config.yaml
num_hidden_layers: 24
hidden_size: 512
num_attention_heads: 4
num_key_value_heads: 4
head_dim: 64
intermediate_size: 2048
vocab_size: 8192
hidden_act: "squared_relu"
norm: "rmsnorm"
norm_place: "pre"
norm_eps: 1e-06
positions: "rope"
rope_theta: 3470.0
rope_fraction: 0.5
qk_norm: true
attn_scale: 0.171
bias: "none"
tie_word_embeddings: false
parallel_block: false
extras: ["local attention windows", "shifted keys", "gated attention", "attention sinks", "value residuals", "hashed n-gram embeddings", "an embedding shortcut", "skips across layers", "capped logits"]
init: "normal"
init_std_qkv: 0.0299
init_std_o: 0.0
init_std_up: 0.0299
init_std_down: 0.0
optimizer: "muon"
learning_rate: 0.0018
lr_mult_up: 0.66
beta1: 0.95
lr_head: 0.00411
warmup_steps: 62
schedule: "wsd"
decay_fraction: 0.768
decay_shape: "linear"
final_lr_fraction: 0.05
batch_tokens: [65536, 131072, 262144]
max_seq_len: 512
doc_mask: true
train_tokens: 906800000
max_steps: 6539
dataset: "wikipedia_en"
Each number is 128 + 32 x the weight over its row's rms, rounded and kept within 0 to 255. Layers, rows and columns count from 0. Numbers have three digits each. The size before them is the row's rms in percent of the matrix's.

# q: layer 18 attention query, 256x512, rms 0.0946, rows 116-127, columns 384-511
# k: layer 18 attention key, 256x512, rms 0.0948, rows 116-127, columns 384-511
# v: layer 18 attention value, 256x512, rms 0.109, rows 64-104, columns 384-511
# o: layer 18 attention output (transposed), 256x512, rms 0.0997, rows 64-103, columns 384-511
q116 106:051108179165159165104127105132113091072107099148155095129182132103131069099154117180132100154150077120179106067118093123138128119122162086096204097157145171121185105126074086108205129150092138184182119097174067151105143077109144139121145104113105167179107119118125139148180160158114174126136104079072050096079096132104105090124125133104076103092109157117103073122119123141088145089107
k116 103:109160211191122125145128167097111144125086041115188103178141128130137090079147120180170108193155135161116117152138149100083130173112100145171125123102145139167136136154128150102115171143133121155180070145117066089128070102107190083149196136096134076112183164148082166195064079113097146125171107136092168088141123157108135213047105111096117149127098120176135142118142128113074136104064
q117 093:137152108096170121073171141084197139163162145198116107110047088051111122081189134133136164103169130123174136140152162169135109103093141145104127080076133125142142182145182117090062157129137106113101132089147153117147086170109135120147059034116178133092155162140083124114205115084154126147158139199127085149118140155120144147119139170104080128189125070113152117084130143106103169127164
k117 096:118087109115079168141153170116160137116085092179165116137156156074112132139127162059168143140105105114153154184097142126114148154143136071127139119117154179134182130185149208096075094160166157183159146105163058147154122079224102105088155108082106116112145132068170123064100120048084102121113110092153127094123155179110113079166157094164110111171151119135132103167146140133122107172139
q118 095:114081149125112143128176124159140171132078084063117146130113186132119121102094126156128095155192153195129118096134116111092118160169079132182139149139170115116098244148161087117187146156153130130087124104139101069142084107138180114132095091148168102074115112091128133161179136113162138150121155123131166122084119106153093144106098099159075102087135133132115136085121118164154165128061
k118 100:163163134084138125121129115153034115159081139113179138145044136129060158099171047096110171118086072175130174127110106139138144084164151069052101156158160153148136141104103087103132210116156188170111145118182067109161137143151046125131115076093147156144159093127111114116132203102123147145120147145134106176153119128095124179121137149145151127177141141115131127166138068069085158136157
q119 100:162144167145146117071107171155132138148135137131159118134117111088162144181106165126124145141176140098119110122113099083120107059133067125150108124134149100131107104113124149161114088122155060128097163136102117147116200138175050102163148091151147096123149164136088136173089102122144153164171112208140144099102131109065130122121048150142122126043115111129145119137096141081113152139127
k119 102:096112194074105049160164117135144140112152161101161146111117127118161114148110089080099089136037109121118149140106094153141135129150138119113141133075098154116183115162007091179118053167060115066073145123125128130115136136126096144107084134100101100167114159138080141138095170126136071114115140117095119138165088197116179165125177147195092108142148094075146104120138169145114110150137
q120 096:164097108082092091120156132173126142143109126198133190145108088125174143136066139108086174098124158147118081106129100092065105115118089127097124140078107105183142119109122154079121093106115058168094124118087118173139125109142138091153143157151175146136162060113118093110132117175088126143095125152150110135163095139119200091188125114069026104143158086165130176139139084131094160139150
k120 096:115092133086099099168123130148148111142103122069093160105132125118121093124122117068113132085142170146097147141117090185125128105159170156095203082130134130158163131205145087127129126140143153119088126088109156085156118126127083189124115108130100164191129128136164158215153143078160117158102111091103123188181115195136148073099185101163141086197062077196226098120139148133135168140085
q121 101:122064135134195133065156185188160146142135103063148153126138070088127114189119137155080130138131135134133087130097148119161158142072097143098166119141082097113106146208088136107130094153099141159106141161179201158134099097166085071066159123088094082145164109067149154086039136125102106139149144168099160154087096124081136065138149095112140076150167169116132188169112112149133123144142
k121 095:125118096170107108146112087119121108136169095124108160103106180092128132190115111184096166134158165126078078100145123100103141158102129160127156164149134086146131144123126128126110073115156138187146166143132157154145115100141111134107129146109112174128151136128119134176159115111061163177153153137080063113137118140109142181184138181111179154160123097136104138158154099098107102134089
q122 093:140146133136154142124124170130120106183088112077157114082140082100138088158131155155101135128179171147134111188181167113148149109054096124122101159105151138103025101109061107120124141132143087113105137136106146119118147153120133153166135123141094161105118121146159125110127156176121105109132059131110162145130179109126107138083114118140161107132118184136052169095144069155089126191128
k122 098:109142126086119173194126119097122055130112170149097128134083084127154149086156100072135145053128162103099096138140192136103060111185149120104099097149159112153128060080131118151170124113105182160094113164110165126155115138152152082127139166146181157092148153160149126134104060152163117124137171141200129182074106112120086119124111159117052130141124136151144170157067131091144156126158
q123 101:079121065109125113089083130093131092153114095125122131163086144151161119064137091103128136120160135082089208122157113170142126114104161156173112154173185043102114174119099122179120102136165078129163131117078133150125180156104104112155124113168145099101085148117043137140117132082121109168169103121128127168097085067159144131122159134221177103166081092087086104131112137158072147125089
k123 095:100118119102105172168180164121101126158134198074111126071057125091136162137107127137149133086117148122109110054137189159122122179144140123110110160107135150100145100106094115138161162065136149112078162138125171128124128150160128162157126135128127113104163087090103175080126122087137071086156107141078127129172155106164088095110121188154143184139133125113181125132180154130139116095147
q124 094:139121134161082108120191177134149139111115156064099126114168146130097165152123148087132100170136119152135163112116128100086092086159126127149135107075081146175132069110187107078098152146144156116079130119173149093110102068096200104106152113069160146168149143119119111130123081146146116123088075115175170138141078175130195147173086086122177183088122128148142157090153074120182111150114
k124 107:148175140162165107132057150129135146164049126105145141154100125183166113117111104149095118115056105161131106179123124082087061121110115160190160203114094127158150155162106175142078163075123130122182184105090104104110159145125132100113094159142120147136124127118148116162093145103137187159078150149128106100130124159130124189172147099134151122114132133136114136149107074129050140137089
q125 096:161155070034151163133200194121094114118083124098112132121121105084116105111098131048117095104132136107116191153100171185134153094126105169110085183124172151091107123102164115113106204164140127148131106168080094144207121150159147194111197095120163083147165083118101103126119115097132133113137133110152157182109086181157164169099095136152087155123129118118172115134098092148154118116100
k125 093:081123130048124090072075116145094134198124067169162116219092123147109102100163100184165166084086138174067137138097173162086094114133182126116053101161160153174175111142118145138104055081104092153130137095158105166173080108125147175118175104210112148103095050091120150059101085146148099152136152167146136176145144155145067052073171117118183098103108154094142045152099127112113191172132
q126 102:098200119114095100108137140132134162150096126106103073093108131138192074137102167120158164159125107088139148142135181098157154132167116118102124184139152126091187164144086134158089150112141101176174175134120129235110136088071109097132151140143133072150119166061131166117082107108185171137114097149079145163103149155123105111102130124085171125159132108170170122114111119130132101167111
k126 096:144090187099141146143147111124113074127126201144130160075148075151144128130079123105156125091077125130116110103151065154124101135165171142101145142157134142163146105166098186115127127089141095169131104137075149086134095143087097160048128127168077128103062140129123058084096136174110132115113087162148134143098109195165144100091098134115105131122125117080119135083135159130132151168117
q127 095:139135146122125089100144093084147119124145058122168147060112094072117113148141119129141106136095095107110128123115107097138141189124154088180137128147069144123153103160098117150028190090166181151124114127077168165124105120132158164105072108123058104061073122072138115080086140119122100058157121111075116132154116166156121167124141198144078125133082120129132121154184142131081076158180
k127 096:080168137138151121109143176129153102041172123165205085098072137096127127084206149126117142095158077116111146120174110158088114087104156085145129115136120122184115104148163174168088140143135137091140113070103149137117120094175116130083162153136108123153124156114150128098109120132109106088169163155122148121071099139141184109111114079131147133092145134133078134158096131104198167154227
v64 093:180135081068113088117152219097168088110163129099159130164167144166101064092101137101164116170151100147127148155115164112171134144115083142093105076093102074095158127113189124111137114190128186119159053118112102062149127093137147122146137098079122121133105124176127161127155086132110123097140160107090190169132091147092124119081133116108080123139133096116143106128127168165123094121149
o64 102:146114133060122141153082151101117104131088124114124145082124146072156037107096134125146142203148097074216094138117118125097104147131143101101112144105117108145109121143077096095128113160151154121105123196074107125116137102116131174160084080089078152102155146138140155118114064127139077147161162089138180125086127134167154096195111118092107104127154180142120107151126097132179096106166
v65 099:115149086176141123138121130106122154117127072125149173076165166173136104068074183134106142166135180142131136104081137152107092093169158129178102177132133153120098130098157143123125139165154095116145136126125145080140159089087165145095155176134089179052105155098128164122127167182123124135099104174167172182120131166183115074094131154178120135064099134124103154130175174195144102142116
o65 101:154099083168143157136124146102068154116112109130150191089141183107136170127145121169171102175134082153163152158141198124168088121179089202177088137122100187088090168099154151129081125128188106080096070141118126088144151168141116157123125126090150078105054151139140203128147101089169136112120048148095151158118152155128134090146162115103151154080090103109063165135192154109119084125071
v66 089:148131178131133098082170135130122185139099070101176163108117126111087174116136158124133088171089142139117107124111112156102092132152147123136137142129112169147137169147117081089170160126197078131124127115107158101086114104081157142121117153092102141117065125106119164104112113103137117091154072166089108157173177219218130067107072156144164060063080174108111119132140098149118123169119
o66 092:149108113185118135119143159177113166184118078112123056096126105102143141193122135137104170109141112137157127178127111178161159157221120092107139167122114158143182158189179083142132170141134079093105104130132096095128124092125159170109149177096120107109102115113158130154099170142177116157137126107120119125125118129118124121109126111161193148065145145097174137118151145148116081137125
v67 081:138055092110111138175139156136153194101159117122063133110123156162171179124110119099108151134117145146122113085128090138108097091138160109150143148124035143178110145186127124128080117181103062143170135116080137137112088160045163177122141152144081118075114181107175119148175161166118142111089118125149105179176051131097096105100123139158163124077067173117159177175173128155133086096114
o67 098:109107127103157121108142065127147127106094150139125190088125121124117146190113155121183197088147163149131121093066101140062111106093144110096136189187109185085116163173112133153128133094166109132148105123136175134162082141135152118142147138085083162134091122119119166072113159096137124164129109079175158131165122117129099107182080179120135149171109113157089149126119132137142134177120
v68 092:131193143091138146139132128106093104116116140143115117110142078120129119102137178123132166110177154094141117108151047120127098129146121152103114178096119130118092137168101133069094138069090131120144123127140153102098161157196140075156151135079160155089132120116199124106154184138170109110135154156106095123128127128118145100147172082161122089101151147106098184152147116058139139162171
o68 103:114098112134125122111086223116120125146109081106086049086117137129140088081154136176118140134101184059154136121214067180137151134089098105119167139120130150154140122119130115157176115065087136102085182143109174099186130119150111187117111116135129068075126106132161171146116107136085110183125109155132134160173137176166131191096100146119118128112158178124167100070116108075112127124145
v69 087:133147145078164130104098127128105102180130110134143120135091121123096073085091133178170113112125109146123092143099120137113153189118092147090123087143132195083175113092076050127135170175154166159111128157123116110119117145100114178092179103092118141080110135151085128140096123134178162097142176181104103142131111157156118078079124143086145110130138147130124139132096118040116110136140
o69 107:092147117133129151118178081150088122141136108156173017151142134162138081096136179077115143126068157118176108148157111153128174145147090205117150148019148139142203127146102100119132118058093155136134111099198155113118107142205135104105098053147163099162108123163171085160107183174100130141129148114076045077150123166113107148122129144120185082140132128094167092133150072126124140080176
v70 096:149126136115072144072119097145083104125153131064184087166084113125107128116130146143085139101139063142200157135094118158144126129118107116112153134143150128113077080132147137110212067130139148102149081160091083148160133124130112072136077141145158128109183083125099125067175112143118174124119134083157137101117115121149145155068144179111162145095182191117163083129091125100186137120098
o70 099:164149142120108163122135216177161045121195155097190122136034160092106103168169153107147166160168099131116152182126138132069146110151084107120173152157159151116096118126117094096154127104075157125108153147170096127158137166115056178124141138154146123157165175112118095086096131164130171124188198110171109134112124118129162101123123152146167143142176123152097166087177138057107145112178
v71 089:115090127171105123159117157103168120181114166106156175098126104139132100144083156154168177041116127145098161147122188144113071132168141120126160109053103152112098137139166095172100123108142153162150129085139138140136159110123126151083137108161138172154077077064082124117116118125194139124132129127157087125107102104125152156091115119145094132134112107159118124129130176096072157103102
o71 097:167147130124101119117118115084158098173121131158157117141158175094132076094107126156088216105173097162175108078160112099137093146113087175135082148134101205135164108086212184173112128118122057074149086191174121101175090081120100095060140116143102081136156084159165104070157152092134147135117118129113103126128192128125118079089135103086157162168202100099145165101149138059078154120145
v72 084:159110135121117122132155155121140114099186131090225109143108084098105187099180161043128115070125082175169108121078132123129103128141086111120142069140142103118116180111148072089144158143079149176135075108126121172119107164097185137132108150150113070132120153069129122071107162116111150143110153122113159102136105117142187104069164146097154152201155100120126176114143169080055151111132
o72 100:168107091143148108115090188161091091090112077133171113142127168127130097148142139139139144136129106158102129108154137109157205145123136134117104109166136172198139141069131076088112079125080117111126145127151148133141078105144116143145156122130096107128135205142148190150164180159150067123055103131087031095080135130090141062152155118144111144059121187084089125132063151139122199110146
v73 095:191183153111166127115190127139174117134192101104115124126207072103131112110191141129113147108178093115133157126091183157135089134156159070122086122069134109136061123153155130122074116111172166114091108181183083107122197123145132097186073128121172071137183099148095124126159092099171186120113117078120136135144096144112130141193145177117167160188150142081122153125144139163138147151121
o73 106:201099120088165120193109131140147152095164122153136167128131096151093153107104118131211138196146101119146152158152124116108092148162154119146079144174171136137128137057078154083142147144171130152151167147190121113136128121099150041130088086129122080117132093160077145051205066070117147190084190186173185095156131112181117158094126132035102143123156114122135167135131181122124129141183
v74 100:147166146099143084139116162158118135187129159121136141140168084142096171126097165151127096081180156122069165213126145081153115078080146075134103084109098058148154105085157128151119117103145120065158077152172157129147144156110169077230148090121078084163165131154080192166133081104125147111077171066086150120110169204150217114072156140086117131108144116167084149159091143193123117142196
o74 106:166131149122119057179117064124127124120141148152170116131133130153159132080163133099122092098124117129174138089074090190099064061150136137094155148123179082123080132077191121136136128193075100153125113202137135088086133151092099113125117111087069151105149056090105162170171096114087133155133099141112098118120114090136144188139082164204105152130133127077134147128042119100130152163103
v75 084:147136118153157183146182167156111132117118190151110151158163169131121136122174165143136132091115162178130161089118122120106131138152131132164176112196156116135120160107147072121155122148093142083116219147158101150137125126136138163154101158147143199127130121129109138129151143128085165117109059131132158111116100155137145100081132148114143145157161141088136118094145107106112157123118
o75 100:121158165140107075100085084180126139152145132152163134123085155146103130101124131206089088121149130173120124153117129132091152077205129136065095101123129111160145112164113070110134150148130145124129137174157115088102110131151091117136194124062143159117133094110114113183195112088164135167135152088077159133102083083105118111138134098054149175079088124107140130118101155142104108144067
v76 092:107109080109151177140118156143138160179084084108131136165069082145185172153146176085172107130134094116116111147177099136149139151073102126104154154152159135153141128158125128094094149134135109071140113107135164173145114098094137153079222088150112146169130169098120142138085134126047103107138139139107125157104143122072174098138109110146098130142156111139141106133104131064110199146110
o76 106:157124132093105063144073188162129126151106166118169169122120094072157142145104067090210060109122145127164166095147118124051213146119136094093121154081146194133120160153135140132120175138095131127123139166072109109189120136084090091043142113100099150121125173051117127138098124131081133191111124142152116117126094122069181166136125140182137078092103123131125171166113108115143170114143
v77 094:138080159099175117167169143088106120135177103178099137071159146117172123124104093154111099163109081131148154128137086085101108097128096158094096180086134183115189155097114165084075156133114174124145066108131123062167228141158151111150139135086135141118131117148105162101112131124190130110117119130123080136108175127115096112124123143156095097129112130159148179110186141147119115091140
o77 102:078124153157171176157155111139116114115187110137126102105158173073152105127151173086131096126131122087147157156121173101074174117046150160148164143162138180108104124095089151120098068119139133152141143102091134145196166189066097133158076147100158131148148155152143152095116129135160136099146135109095122145114131065169106155180163115171154147212117101124078148154128125090167135157144
v78 086:139151211165150147096122142160126137075137114150162089175073151121133120120162100106149122150089126147126133104181179146103109179082181057151080149156112155078131144112092134156121119178063144110122125114125125080087083115163101146177041109104152163122137084150103117135136099110076050125153166136157207157131113109179134094188169193186117154098114159167148109123120131142184106058124
o78 095:140135135079087135118085142121141153158072181158096164159191097167138130125111148105107034190147149137133142137103180116159083167150132115108144138168091127169118130135079159120078088191113121107114097163090147104165127118133125101132062162127137160139150152121087154112166110105116129087161135112162092089109172018109137073125197138115138142116117108157135133130183198144121128095114
v79 098:107112114134131144125116069107109140121122156083128127190069103068090156177092110126124097087159115120134153156129171115119128116078168159159081105117179159123127151108093158136122187125106152109133113117134176168112081103081128133164117171178104147116157162082094167119127138143124054154095111116145131150102149112129121168127101149125113196088108105150086075140114151104198063081119
o79 103:118151124117123153128079151133087187106075128127104149084167158089151144141110105102141142109069091083141144129104132127089162116128170135139130211129163121103158176119099146112160079125098160123135135106222170155144117119118153155155106154146074126072101107134171167133148128139128098080111128126193137133092165085142117128135163119152148158153151103094083131147086152135150143124102
v80 094:131133115086086102167152139054157168175138131100179139179122134131177178099145145086140049129079191103098116179105095153098089145171172180108125176104115132106171097133124131111127148155150121128117075126089124155104165163140180064211118097102149114114140096151101090131135057089123134076189145147166090132091092121154106153150168127173139129132112094086161039077152162075150102115112
o80 099:096175108069085124119064130135080156162113116097160120140145100143192143138125105087125111128106126087115206164173107129187137115173133110120117105065085094114110161134097136146164112066111146155123160110115101150138117087128111098174107062091147126080139164115201184124126107107103131093107148134107138168105131107120130091119150161167140146105151125147138140104119188155126131104137
v81 098:187086114117129131140114113115092073077220143158119148088217115143119169098147076088128156081156133160108148154116094171149116128080156201108113098108073159106122163083152157133154166078119113143138123127146069166118154163099131155195103134125165095155162106084136104149168152116112148113067156114154114168123135106152114184121137164175072140191124138138136161152193108134101151102155
o81 105:127184119120123128123145101117105087074164122189143160143110146134122111123153089093169144083118116131092148167100165142158175121161143184132120105068174049071078083078136126113099144133095117108150137086136152167231111159146141198152100177121144140125133091117112131126162152160121168110053106088166117158164123122097155168102160113194100191160104141091146156134133217150089141059174
v82 095:111120159093158136117158162179129116119160145090128138201070135130097122111168159052111109132092104085173118159147094125168116174101102126105114150164138076106137079181118148074109134138119132153138170103166134187160119129136122156044112089098072112161080119105146150046100158116081109113135091079117148197098147127082116148135069139149058144138153170160119140152064136132105112183089
o82 103:143107126130187160132080089160138121136124145145138118160101142118113112095120117095105154099165103135129088158083045149116160168174116097102115178165175140125158134078131156142140061112120124122087140142101108085161135154119166126079104169161095085176097128082147140141192123115098078132175143129140128171137087107093115106145181140101146093168153117118120192178148132161129144168132
v83 100:095126138117143128124112076155137207153138128099129102164107105194114186137177175127075128124134113143161098131097153156138153114139191118161104170157079155142157139149171182142088050133151072076175129128147102149156085149131149117131184069106105119031167126147132145099160102157136177137121106093097100097169138134072099125118158129112133125158078106106135092093166136099108127158122
o83 108:127096184122124138108100142175063128145136151171135144137081163150129134097135141091121149098151109124117099162129079136071203159077182123190082156141167161179139095092153178118116057144170148105149102150092113120126128154154204132139142131128106021102137115143093127076178114142121132103148113137162115095092132099123070097134120114099161135095165130161120107122125129028109107103208
v84 084:114183187120119167137147086170119145162104115079110114126132141110132091139146143143133042125150169141138131153124135131143138170126114107159102085105151112155137129102144127190110193187169161194110115152061121177155137116127084157100142131133120119121137112167144151139145102087065123142179166127140094092084123076132149120152100178157095165150110060109139009090079094144136105133177
o84 097:061106158092070093130142064108178157177119129110132071116114138114091143142123200103201069084128168121174095125141154183098098083132174129137111101097157147107182089137114144132084127243109067116131143130113075080106090141127114193130170106082132182153124147089164115076129188063126138126159114166106129191181120143080163103151133114112079151147124080104157127098110194172120093153160
v85 091:100120127098122086102076106119122116137177098132194130099151122145062145138118138134171137090075144145102112100133141159071114102121120066094196156118135115192098139125084121136120093123175109101114050141198227156148149184084089118181151118141071173142107117141104147106069092131102160153131121114045118125190117112145098152170143146123185079129167151116055155186097159162179117140115
o85 100:146161135154164045096126093195170135146144170139109071132140119173122115152179106140143120120094135106092146172091189115151121121093155080135147134183137127120163125130053142087047174181137182174140071096150063186100160163149139140089159132134117107103138136157177075059123164146183127162171119152145146135173125192119146131144046196114210134167131164078131189151160132149123106151087
v86 094:157133151150120105053175156099066111129194106104157128094187150120076127152098141086089047096075156117127113129113160158140085083165107128136101149107138096150130081127075164095078157117146171169101046131108123157107096163071091192158116110133101145131157092124096120164055088131094117081093060090094109132107106180157094127157144082102187146121136116135090140156127149148162068130092
o86 105:158180137183159140066152099158160090120194178134114069110113145225162123126118184090128111071036137132167137162084146143147096161104092124107108140126198126171152103108088173057115113180155120148173148150169117113078132138094133161114188102157145144121087109105087083119117118137120098113143112124100072119135075076129144120147196133145146104139153100127189133163120135134188125132149
v87 093:076120132103106062119186079190086085194106140130148107111181107107141192121190104170171125098113115149155083104046155155117167094147081106128125121124107100151136151126135129141136171123186118114116115156121130110124109087124162148101137135120124108134155055117169179122124115135122145121084126171060048106147143111101127108118054172117136109120148092098135099113095116123150162156122
o87 100:168162192137065092107155133141152101116076194106104090160115091107114179131115133161119190122099111111137134132145159132163159158139150114123123104149128121113130160121171106083075163118164129110154115134093145099188123122067106047117116150109199121128173145138073142160159151105165154179176155119131083161148152148082139138104078087105135099154098170099157118102105079102120127164065
v88 089:131138159144090161137097072134087093140078153127151165133123138104101185121136135068123144093194154110168130130155152091140105118114169065130151074130156173119156068118151127163148172166080113115119156166148212193123105133165115139178057136186156106104156066143139130141157141143090092089118169148130083124087133128115099153088076141205127101146092164159156133079089107133093112089149
o88 100:165149127119108163112103157163109136107098157171104087101167152140167105136101140107178104112118151186155138095108145172128170122118142180158162123198152181119138119155083169169166101160078141120130084132113191141109082146113116160127088161081153125072165148140129188181101111148081087086099130106092106130100149085157160105150166163158071154100133107158119116093114124123134164119153
v89 084:164124118108088069103089108140110095138136145059165138110122145141151136198094136108095178119120106133106128154091115139117074131146109086180104126133072160116089128099169132161136199094181191166092168178149082138147127174122147130107131092131155133066130135134099103111077074149126153112130158127177166133123088125143152140198179184118177151130186156102114138122140172149167096123118
o89 098:158196096066092082178087143104130136119122175086125181098068133127127158153157165193132192144158171128106121106109129170138111120136191164131080149120123090097112158124119105145172151077169143110128156128105176115131123157131119175134120102150130067110105143138135120108154120127211158155167165144129180098171113148126129093157158107165154129083098106131108138143145162130137075193163
v90 087:156117131132150128145192163093057090094147076176083062151159189143129129072125079214092157107133132135189119100135159162156179144098100093140174123116139154107097069133094115117151100154161131059159155132095116098127124105148135104186134117072105090180136140135069152127123191086148098101093157113074137094123122166140151101155111168132103034145117137179149108078102147221097134132140
o90 099:119114105136155137126101126111116110142117169153089077119188191128164094135118069134105125116122058144199090077200119120171157099129111142182153140086133091185129142168147135115112164145164155104151194191115159095102105095124134116097145174143103186170136137093094140102186133095168170145152123165103095148104156079183091072117125114151165121116235107154099124047132176099102128189060
v91 105:132116114074093155112148133204173098112169092157170143105183157128137112170139193068134182111097062151178084110140101139114109134105113119126138135185106142085173150123123165163098093115143076116076166087136157120183104137168123108127136143108112138150153147127166093063087101104129162167120186181238080110106180137115075203169156132137090145069127137138124149143198152190137165154163
o91 113:139137194069070128133161125164165120109099119196139158163115166185134173205061121147184164156122152122152179085097133134137069175155080128105185103157107153142138091147095082138082110146109085142125172109135060078093098129078123122120206099140168154089155101145138168096103152170096199125074156179132153100160100094124146162139162121114099167149067099182112081147147172115152130128125
v92 095:088126162159118129119090170183137152160152139126137102165139135080132105140096122127144151084085203154141082130126112128101156116123127125118119137147145097104083118153110078145155169160106174156141157080151117123101094086127156120084112169130139161200127117126149066112170161135132100108096128160111144100069131125167128167175197145186174165078195074160098153143130065201140122134127
o92 104:198162105150095134093131146133099113113157076120075075132053154105078117120086154098095128068117090109104097128100135124113117156127091095127126117117132114150115068099086169146144058160127093088149138108188129152115149171112079122136082091112140206114185104136124081124125142133064083148136116171160181153134115137106128132135158088130101090111112097094161131107178179146122159145143
v93 089:112131149121180124151180122130204123102169137105133145068128169162090158132145149117128135127108146117100143119122122090058110078087101107099153129166100088120159173082205178138066170171139045127152130141131068099134130104133091117155154131097108105224132087118153131132154134107111127088100122098116179156142174126115088124154108095133091144151065116128133107158107120083124139186124
o93 097:195145167129082156057121164142135191102051079104200115090136165068088145124119108098106125154111168134125151152132072110153110089090086106154154065090103093119135147131149093155167111096146122150163140113157105078179177093111141116167089100115137120161133064122121154152139049130071125059161147177131131153122172125138134135150118071141031110068130108129160150124125146140131128151137
v94 087:097034128104119173154139087123093105169098143111091099139108088143083193170124136135114120050094177129126134126097103092122082151135112135142136110161133110180123142141094123146176119132117131102105149110111182147168066165063127132074141130158166107139159110091209133156097130128116113167136141126038029114148090134081150140122082139147164103149086120094154112124146125110091134107113
o94 101:140139153094108111105094116119145104143128159061124127192141161109158160217087144086198065138106186134128113073197063114134090161135097139184081099119144080154134142187126133123129136125148123155092092116155111119181141096177089144089136108144132123181125167138167125162110163101111128130132127096110089181098120065078080142089107108150097079179120154174049147170070125148085131107093
v95 096:102133114093133092105119111116129118168084104095112107176082090139135152095169070113127095235098122121163122163174113140132123101151118092176071169146164201140124110112108127102107129120129122165165116100129130150151101147108165112094110109085158060116111160125131117111089129133193178072129098147170150140117142089129150156137097158120181105173156143106175121093099146169130141129128
o95 107:140181122180129130170142134156105136148109107152128146115063118133140135155152173076132140158116162132146148151104041113070085164128145086131150179146144107139082081131104132161145119113115164170118189147119136144107161144116140118040088131123131112127094127137115073133130133150182139186163114172154159124108152089161060185152171177103152131105135084086146117161132153205131101137136
v96 087:152099157181090134134145112115080152110138097090118148161154106154061138152045124099174184157103178197115114137111070133115146165080216119140109060141123175101142123091144118149148196147108187142111119140111150170164112120104092141172098140144207147219105120170131122155166128136132073103116180156120132119106094113119086154115060146107159133122146157152095113150067089136170161089168
o96 098:167134155162084187162175183153151160140121097048099160128114096077123132076078150134130161108118153166121125131122090134114123124127081151152153108152215124163105117135123103127132080211129087135123118135147169102104110129135074150100139193165118200149157168075137161145185146089201177167088143099183201139086175143112162121101153125102101151110115053136114134162139117124171062063105
v97 095:085158139160143097146122085112108078161143093107134125108146133102103103105188097197139120190213068169136122080135081083153146079121106161152151132174141121169087112115111145106135095116108157140149143116142138178110135165101155109143186101103098127080133140094067105133142122096144161133085159140097133168116046107141121154103159165095163104203187106060162096132148167100116151125110
o97 104:152102129140190169180124098140099154134176129145141112111092146115078165102142188119114095122116157134115131130066155146130115159095111148131151117136134139131137109093090139103090140046135094132157120071094149154119126164128092128065138135137080109129077102158147141035112222110163130157106098133169136164080157078103129102143136150141147129166148111127141111116116148101126140160183
v98 092:105099191134153148152075125099122160135174158142133129128131102125134130135148141096113085147129191063126151147097134134163087107158142146114104150091127152082137094180118157136146133096099097134140120137185156129079135105139135109159071120121155073103177125160160153095131112092108138149093137116154097084137089183146127176089120164094086151182120166054107159135109183156141107128136
o98 101:164124082105142126103090155091127116144123138102121108181123193160095188096112129147147132092140130091138166166113097081085052114130080093125066164110128153081143116141109141074088122123108142105157152158159161130097103104101117119121069100145083097057123182135089086127166140125160125162108131154072082064105120122121093140128078184111113133121080109135085164145072132085106137102126
v99 094:183127169116088151146175141163126094112179155159097154082132168183105094105128134141077182158131144115201148085119208124170167112131131123073120144163160110129120127078174159100161166117151171108131177112118092100139142129189126127103131140075109117152118142149089135162120120128133162127094112076113134118180125120095073154139107051168115085110095066176183097123134095106128144131150
o99 103:140155122158203189126176141158142117041170095134131084078130089149084095128134152152079150150136124148139054115148062188125178120128164099134154117112159132111136089181128127151137118111146172105127164054168116126127143193095112124128123095114167156084162125116123111155137146170094127115079078103159082092077161176164134084139101143106119147091126088173164140126104076159110110096076
v100 086:131120069084128166109171162118119109218176142079141140101121187127108134093112127135039167172097226102126105076128103089118125170097131108120088164112133068125122117117167081129100110077141057160152143114107092124171153156121109159075141091092099081102082135083152146076178114141122126123106114102135100127214131133121103090104141182134161117119123082139112105112158168084154120091077
o100 089:122110188145136133144131130231143176123156127132122115119112131171137133177162127141162168125188136158095054095132112112089138095151162149125133151078159142194137186169119090190131115095153206132084107082088103107159093104185149126137137165103125101131086119130160073112120100184153113133125028111151114112130120122142128099134138052138149096095174178153166128107131149127115146099142
v101 092:106118033153145145150131152118191187131111173178124144125150160162127105133117191147125128118141117134116127048201146126132105083122149119116098157114099119126133116131140144170177148148072148084168212102136114121143110113196148092117105097140120092149121110168115133141110171131126106110076135079146032104153108082155102118115159103154089130118153106157136114141158142100119089139146
o101 100:101113080103134112109100125162141175108080143170174170142164165128076198088022105174151126136126169142154110063216164106167152141122107155177095056118107121122170147124091073130084114073091157114193185136155151095118078102173094103154121186145114139118072109174158168145141109110091055085134142125134098110096115096087072096125104142092112212125104084135161120122121121116151128154138
v102 100:126121094177170144114125169076129112149137122161182181112132173128182169111145116085125153180138083132099178104168158107129087041093107121135126164146147200117142119182122168124104159101140070167166063117108170094162135117115106109110122166119104142132106164108117167103083129079130112117116100034144180150101126131159133168160161103103134139151151163098113164153162120120122121158102
o102 105:152126150131086111143117090113170154174128165082184119161140109081100129104158116107111117147092118176178132173144169104142095145128142115096198133161158126118160156104127142168131133056150108170154083158115084192122160068092134153063077136107161128176158130144123152050069103124111074057165116088061195105098147126150160149103139142177086124159164071102153171132104094130116172170133
v103 097:124201150150150170098076152106056129182105092102165118131102154168150152145159187159066175175128113162136093124162164062153124138082177088104129146186132145141139082142102121150154082121156166111125096159165120091135094108101108080126176159149145099086131162190121154097112139185165141140129117143119152134074098141187084079124169166095183081116149105136180106166150121106124097149086
o103 098:181094153121059089135017145167134129137102122116112123160154167155104128074144159101111144121120156119126159089124041114065090163154117114131083129175139176132070101158077074146089074149105123097125138062083144127093134117113111128120160167114115081123152177104085135105110052197124108126147115130130076055130162104125094113149179170125191086181129096105105073169165208102075103132118
v104 090:127100136104120078081100133082125144171153100117134179081181158077083115098132139081100108104150072174085173128115113123073069113165146129132090167165202153088144141131124106186151148104118145143124092197135109144122142093145107101120092152117079073167103112108144147112133112104183133098107164094147136129091095094180154143153165131097153131135097155073122152188142163133028174101179